config.yaml
hidden_act: "swiglu"
positions: "rope"
bias: "none"
beta1: 0.9
lr_head: 0.00675
max_grad_norm: 1.0
schedule: "wsd"
decay_shape: "linear"
max_seq_len: 512
doc_mask: false
Each number is 128 + 24 x the weight over its row's rms, rounded and kept within 0 to 255. Layers, rows and columns count from 0. Numbers have three digits each. The size before them is the row's rms in percent of the matrix's.

# gate: layer 10 MLP gate, 448x192, rms 0.0991, rows 11-32, columns 96-191
# up: layer 10 MLP up, 448x192, rms 0.102, rows 11-31, columns 96-191
# down: layer 10 MLP down (transposed), 448x192, rms 0.0408, rows 11-31, columns 96-191
gate11 102:123117114158103114134118078160139072085132165161142173114111109137101102102139182157150099141085132151157076098083137149090106119103124120127149127077130132136168152099130125152113128159109117101111119116124124117124103136162143105172101127161089132129139144144099129142120156111155126129
up11 103:123124147118114137143137165142117138130174130081131119157150152109090116131142140161105140145130096101129131120126159089190161129130101121136132085172175105165150149090100156156173104139121119121103157067119151085124112091135113132113122120141136131119132097136121096107109109130144128143
down11 102:123145116121120149156104137085179111114132172079180147090145154127108145145118142150133185106124100120151146138080136162113105092130150107132116164140125116093135131099111133136157129147152118122120154130163140100123155169151148123163062143140114072146116124140172102143129125147123127149
gate12 097:150110151153161129174164146127121116149136092100154184112170147183143130128143120127156126113101163092122128138106126116153139134112094108177158136149153084116112122121129132105101130158152100125121094171127120115132110140141124117153138113145132155124115149081097130139166159124088103128
up12 089:104136155148182135109110119152154143153165124157120166116114127103133136121088101129091104126119108150156179105133122148117151134123150146103108145095113140112120148118150122104101114140138129093133143134132142169135137102131127094120146098098123150144135133149114139088145119121150131144
down12 095:116112131167180122081149131137114105114124126111134136117117126083096134136141124109126121101124114143106121144154117124125090112125157125119114119083115138105140096124122136120119166136135141147119154097121146158126125098177142126125113107168132114150157128135140123129134165134137128138
gate13 103:125145111120135150154112146137127128170166132146107111154117114134145101145130128126062092156111125145130145153108101092111081192084111128125163175146125104148135140153153114134114178138084123135162099134164189141160103148150131165087104133124133122130133121164130119152101091121129139126
up13 111:135166092131116110152140148116141130135143119128109130128125149126113062133133133176089134124103131087154142150106107148109152128173138117144162106086127116125144081111140107118105116136140140124154096160126118133141130124146109108143158172162098112149127138176127111136089120159141153138
down13 107:155123106088130099129121166102143090124117114142137098118125095165102090101151160151156121126169160136108128124136152168142141159146119145126178118087115126153108103104111145138096078163130089098151087157175122136136161126141087127112151167101092081105125181152184148138116107208090115117
gate14 091:104123157156132163159150100120156120115080145151110090138159139134109151128097130099140141112176105124112137121137131116122140129144167108092155146128143151125144137159156120110114113091112138092154118127134113138112116126145146169172113135116121109101101142168089119175123161095094130124
up14 098:127114084118128099125119166116127077101111128145130145154135120137133106141121139159091127137138131132152141122144141178140138114172109180109121142133124075142121126080091138143115162122124106151136185137095151118151153116109148137125113066117154104138143147126110170083103123133076178116
down14 096:097125117110141099117171149158133196143076151078106102190153138131098140145111168117116139161120098127133136173119126121097136132115147108149098164149094122166081138135142126120148157118171146136154153141113141115129112126167159095132105160137159128181148107168147123150124118123141111108
gate15 092:126158142152128173133113083155099158157111142141127121144170136134104133142115136106093135139125131117136150140123170143191113110083153164147110115113161123120134101120113126144127169090156108180144144148176147122136158098187187092126147111140114140139105141129104129136146152139098102155
up15 090:112135103093134168078124116140141163165120109121114126104096157086131107130144137121089070133164111106147143129138126130059106154137123159142113114133105119091086146124131114100124118132091180130150141123118148117150137110107170127111160117119126084114139121152170088180139102167146108137
down15 092:139113156109121117121183130147118085099165113115135111120186127125160118104108125132151143131137125113118114108162091109129112115113086145122158158071141101119095091131069112157150143122121108108149075119116108159131102145071122124162088165137124111142137125125108131138121171117164137143
gate16 101:096159126106085151110161156111109100141168158120156111123094169145178116147135104090133105133111190125097138124143119161107147141133126140146115116119135134124156159165100142138069149112079138159125118106146103102108135133122163118142104093166133141075151149135130124144097124118116183082
up16 104:078125127071136129124124114136109148137120135170103173060135119102119135135134139120151160145159133099128116147117143092138152128093119167155120152138134114097139109132127108107071138101114134084108105112107102089122147133131156098143095140137123112140131113095124099134175158149156155126
down16 106:147120118151083165095144085123131105164136132110107159101135136086116152153140115104147162137103128109107134117132127108167109146132130138158117129102180116125162119139131160111153126136086106096069103117159090154126117133127121174146103128111129142164167146112082116147167118162122118183
gate17 104:113127140103105123087138151112147111117116139142120120109121142140131123130117143137088118128126104132109101160133168163149118112122152132166106152089145117113113128128098118113137151112107145161152140129123121174133102147141075126106085154154115146128147137138155085124099197138122132143
up17 103:115152116160179093139103144091132141136098122128142141133111120152110127139112091102152163108094123153128107095084109106129135154108109102136141129118130162155110124142120146125128144161124137125150157126107147115139133119119133139131107156095087106111112125134102152130132100113116122154
down17 099:169095113113158123153134130150147152114105100090103157105139120116102130153138133091127116160123152132119128103131144116157153169126158143148121088100115129163187128130136146118139136141120142136143127113157091121099113114074108066126164116154117104119111143130108109176137130151122148087
gate18 090:105118170134160128102139128111135136145123138128146151141149132166123130119108118129136124119123145103055159115118096158140135099166160183118120137121088127094108178195126127119111154178130117137134094152126157129137137125144129102144142100088125134138097148136117117066095152093142118133
up18 095:133109091140099097118114128147158105155160115089126115118109129124149165114158119120125145124105170128151137109143141170121125139091138143123139123132107154132199154124110110120151080103081134128132103142125081148102163121159109124118091114144117070126113187061145069133141118149112148128
down18 095:111192123122127120108154158100095148115124092120165127116122165132127109148123145113112150102138158152088106079089115114123161096131110158068131115111134079125119143174094149136122123143119130140064120143137118117145160111152117152141156116109143130149101106141121149132122138106107128130
gate19 101:126123095059110139133143190154124101126093127114144091106176141091117171108132107106144127122151170089120152121130164129122094087151125159129129200126128150149134153115121115158159122098134123131147126126158106100125101084107115132139145136146134167113125079074106162121141150141153091069
up19 100:154121148094113129133145143121104087123118145144123144142176167140158146158116082118178131171128137126110114158122123135147107112060144113116085119132160121135158108136181116142133168089125135137151153149144122109101163140163138098164141161133173144163090125144116112161114172132155137086
down19 102:088140116144114086129146135119150117115129144159168176141130114091155099132132105150126149133123113127145104172126129130082146128084125122143116108134104070112119141146106201165128109147127129143143197104132169124128152138148081081128161127101151132100131143142110125137127133165156170097
gate20 099:138115112108144113101170143096136131116154153140129106147113116194132156123114134178127175115141114137126128157171145155103119129133132152140125144089124150124133156130115129135145165173109149111155117121130157120092070113154143128106153141155165133103162163111111173135120123145130169173
up20 099:121125129148124139097124076137146118146123084117156108097159134117147130112122117134181151141084130111120147136132134150168120104117147135160101127147135135130117106187118158087120088139110123075126117125155090114152118089107149094105107144125139118141140098172147108138134147148135104127
down20 098:142121154110135132166142126132127116123128075102116109123165093062104116115103120138122088123114130073153105145117129145126126146121161110133149110144112124111111134159111171104158093137153155102116124163134156099117125145110112130132077176119145131088139126165126088130178115145136112108
gate21 091:159118127089148113171114097126046084121170136139119143116105089127144142083109129132104155168160130140159137150103142125059131168143117108115121160122129081113118118112133146125134099138175126116138081113156109114126142129130089140120146137165136118119127183129101123159154127141105136190
up21 096:090126126144112099130130110156144197139120130133113123051178108151146106118145140127122106094127124104129129130087133101109131120123192123151122071130137131171141176091135110124085123126109148117106128156113099140123134158158092117149130146128112124140129131131094135134106159159111136090
down21 098:151098145138153121159094152070101145108155134164099143136136091153136144113140124197156096165153142139139141107120123125103154155124157164135161175178159078118164108132105120133127134116145125115092100124143177131140157117109123175120121122100141111104066104138121163126121091127124139164
gate22 103:114104081133136148096157138114108155119167153136160082117130163121133154122132187109111097111089140147098150147118108153116143131131148104068153103092127074107124153116139130111135106136118140162097107124091156126132089131106114127134148094095141123112111109155115158157131097115152101101
up22 098:133137130164142094136104126090120113161113126123165163173141154123118166136151137158171145124084094129126087149157141187108128163069149100133133143123118111147106107143156128149102147088147101137127122077139112159115150128139083154124146129112124134166156134142103134170119139149124141111
down22 101:121144118114133164134195144106154129174109175131092120120166156125151151113130156148145100150115101132128086130108120115100122133063145158113112139111143102114111082078107089155118159136165136118130101098080114142115106160141125172107142132149103162103153145141129062166116113144148124113
gate23 103:118085116093167119109131102134109109146141141118139160146121106116103100076146158125175102107126156149099108161111167130106116110118177101129151138129108120135114124142106114157182111139112144111085125129068159105126135118152112169112125121135155161126144127142158103125122115143109100159
up23 099:089166115141129138106128100082145152113113083159109106165128143108147135136114120172148145131117140143126085155107052088100155112140131173126120097109131156149143156114179134152091127085126097130139084115120116160116144138170130090182119158151118122141119162116086129136149107129161128111
down23 102:163123118132146140118107117103113137096150106211116113090128132110121126110120138149165144165127143131092126107095117083093111110149157127156132142116130082151140142131141099104103122114138121123099150165142126151100158111083089138132107143114122136120120125095153113113142113104111109129
gate24 100:129110146126157106116103112176102120152147116105160114165121115135163152098130090155136133156158115116178093106104153126094088140146123109099114101104088150105110151123114117096143108150129151142101144136125090124124162112118128130108122138131149138138067129135112134157103089089134126111
up24 097:148138159152149103138143127085129098128116108136155138118139104157138107134099121171129119137113180087138114076155121118133167145142133112154162119143090118110113121103137156132171159132113119106149133132169138133185157114115096132128148115141104105126105110139108144110141119161113160141
down24 095:100117127096109133130116114074091092103134155125147121098145105170118110144086103102131084131139063130118151131147155127129112146113137164158132132128105147116149119152143135108123151127077100116110197129191120118168111129147132083106119130144154141119146097143131153166102151119106098085
gate25 103:136143103148110118150126130139148099126188109116133109134105132108166107144112158142111128127127125127147124099152159073116148168095172094145151108114169140118151131119182104092112125115122140152165108112131169131132134116149149107135131099117146153113113129137135138135134153104099039089
up25 098:121096128152170148135173074133113093130143099099123113149148149118135132088120119138145087134114107140155123098112147124145126129154149119138152164105169127125176164108141167149135096099104096115126156115127126107191127152101136140103125116147068126094182113172082126132103117134155131086
down25 100:160161125130141124125174121106146141085116092124163069121132129131136093128118130135097155160116158102156143068104149145177151143149160170150139098125176137116138125164180122094111142108159110135128108163125116130137152121119120120103126158109092120095153134155164135142140106120105097080
gate26 100:088112141090114111125164111149153113135087132090095086142124131106107113134144152128122133132142151123111120161188145168124125141133093130172088142104118042090156105121162129142152086162155100106142133075106129131121111138123144113100127150119107095104120115085144117134150134105127110108
up26 097:170104147132133076146127113126187144160164131144172134083182064113123095144115164125123142173115100148148120121166114098168136171116188133169111129155102124152122166143097141127154105142129145151164139179143116149083166111165140164168160123106121139143126136120145128146136112153118126161
down26 098:109106116152129135149138168117152091117110162132110124117131122129096101125140182124107156148152105119157105117108163160121128128163106124129153155092124092112140136121133119147113098180129150161132158132100117152108119104165128087087120104120117151168128137132131125142144102124139160154
gate27 104:123105129112107141107119093143143157112112107125082134109180110150113106089139113092144129114088131114128160095130137097149117127140107180141164144108132128107115102139143127135148141129117117111128100125155124115111138158143115152071087104130130131108139109144120149145128130180144099134
up27 113:120165138112123122107162125135139136167105126154132146103112138132125127127095145122105142195134111129133129130175135147131155134147141111107128152129122098106137173105148097137141107112120130133148158139138132146131124095160128122131194190147130126133151129097140086131125139176122119129
down27 111:127094106099106081151132113073125143102106130140107098113086102171102094116156117140140123113096159159166143155104139120202117144107124167104098155094118118115168196098157155084126099129146147115117098143138145104099106121111120105120199140133151099116130144135181134108099148151169111168
gate28 096:121095115088119107142155115074086081142129130149124132136105152132118104169195157143102124135082092127098062134095150134125144122110088101122115124155115139147119182165103133134145103135108163115139123130113109104099105135137156116131061124110167124122123144111174108127143165146150120091
up28 096:138149106112137147127139140131126117116114133086128141149136136155105080131160120119110105149075112099110119171116147147096120119106172056111094120139099104112110106123117158107125137149133169078138147128155141120148106114176146145158073142134157115109080146113124137143201139132124113142
down28 097:123129153132108137145142123098156161093131102126148157138112140155089137133155066155149092140116140125140127186085147151133144102137088078116127144125132105143111137121165123165100176099109176128210115192115077109135166079120122140148142099127139130158153155119135097136095126164109139154
gate29 104:168094142145130126146151109141098175165127123166138168113146124141119153118171147142116153148122113130156134144168141141135117127115131134156091076089156124116152084160195084140128088108140140145136124161102118126128152130144095158144115134113157130116156160136137086147132148117114161119
up29 102:107185146116118143141122179106185140171129143097135115150131142134099107138113068086125114128123139111118072080090134131138095095102163094129115155135085155150130104097104141104099155140089122126144185159127138115176110158119153125133138153142098124119146093125130118159108151143127134124
down29 104:148174139108114148134132123120128124138091180092113128145120148085141172134103094131167178132107136174106076125151152138118102092134144113122143143125134139140123177114127154131147172125101116156105143135122114119120118152118159134163094088147107164121119106125126161134130137123126131159
gate30 100:116119109119155115158092076148120150108134152107106096108163117096155161093115151144154074172092113127123150106098144140153123167135129124096150117121172103093141129144125146110111080121136109133120132155123131087100130079148098090139087124111115156091093138104153144141120128115159103157
up30 097:112142120169140100104153146130176125131143124116122132136099148147165096117133152126110164159127132179096122106124116161151095142115114134176128130149103120134137176150118139110120139164127139170156091138132150140136139146066125103110121111182122103127141114116154146134102116177143132112
down30 099:095141144224137131116148110107119145168140119128121139105093126150121127149159108145094172142097110154152136121170100132139128137117148127119102149099149131144098140121141110160097177120125134137185125120118100172141121146120166139127088134133100083083141074125129160133150127130103102107
gate31 097:138147160146130144105095106092138156125140090123127117092091148143144133106139087135161127113166148122086157108093106108098142148127130145182141141126140140148111151145124146122158132127146135142133134132131174125127112139111120133097153109159115120159119180116119099116096139115118122144
up31 095:168098091127144118096141094104133076123138121134145130091125139095135152083103122079159128116118140136127089119126124121112130104072131127176166159154118101128140134109074127132128124166117158135122105171111149081102152098148126100107167142091108112133125167117136146137133137148099150150
down31 095:124115103117157178123131122128109127123085135103075108146143122135189126136157101112161093080136119140090147122103072117122113101157111127113094119084104177141135157139158149143142131111153135156113182118169160142115126112128101143093153090120159104130136143132171126110106170136111136126
gate32 095:143160088111145119106131123127126099151151100125112092102142161123111151103157133159104099098107128164093152098116147149103135121103080150170106154138135160160141130154129117143126121113060119130096104094113103113117156122125118078125127105132141109100124128117164130121166092125120129101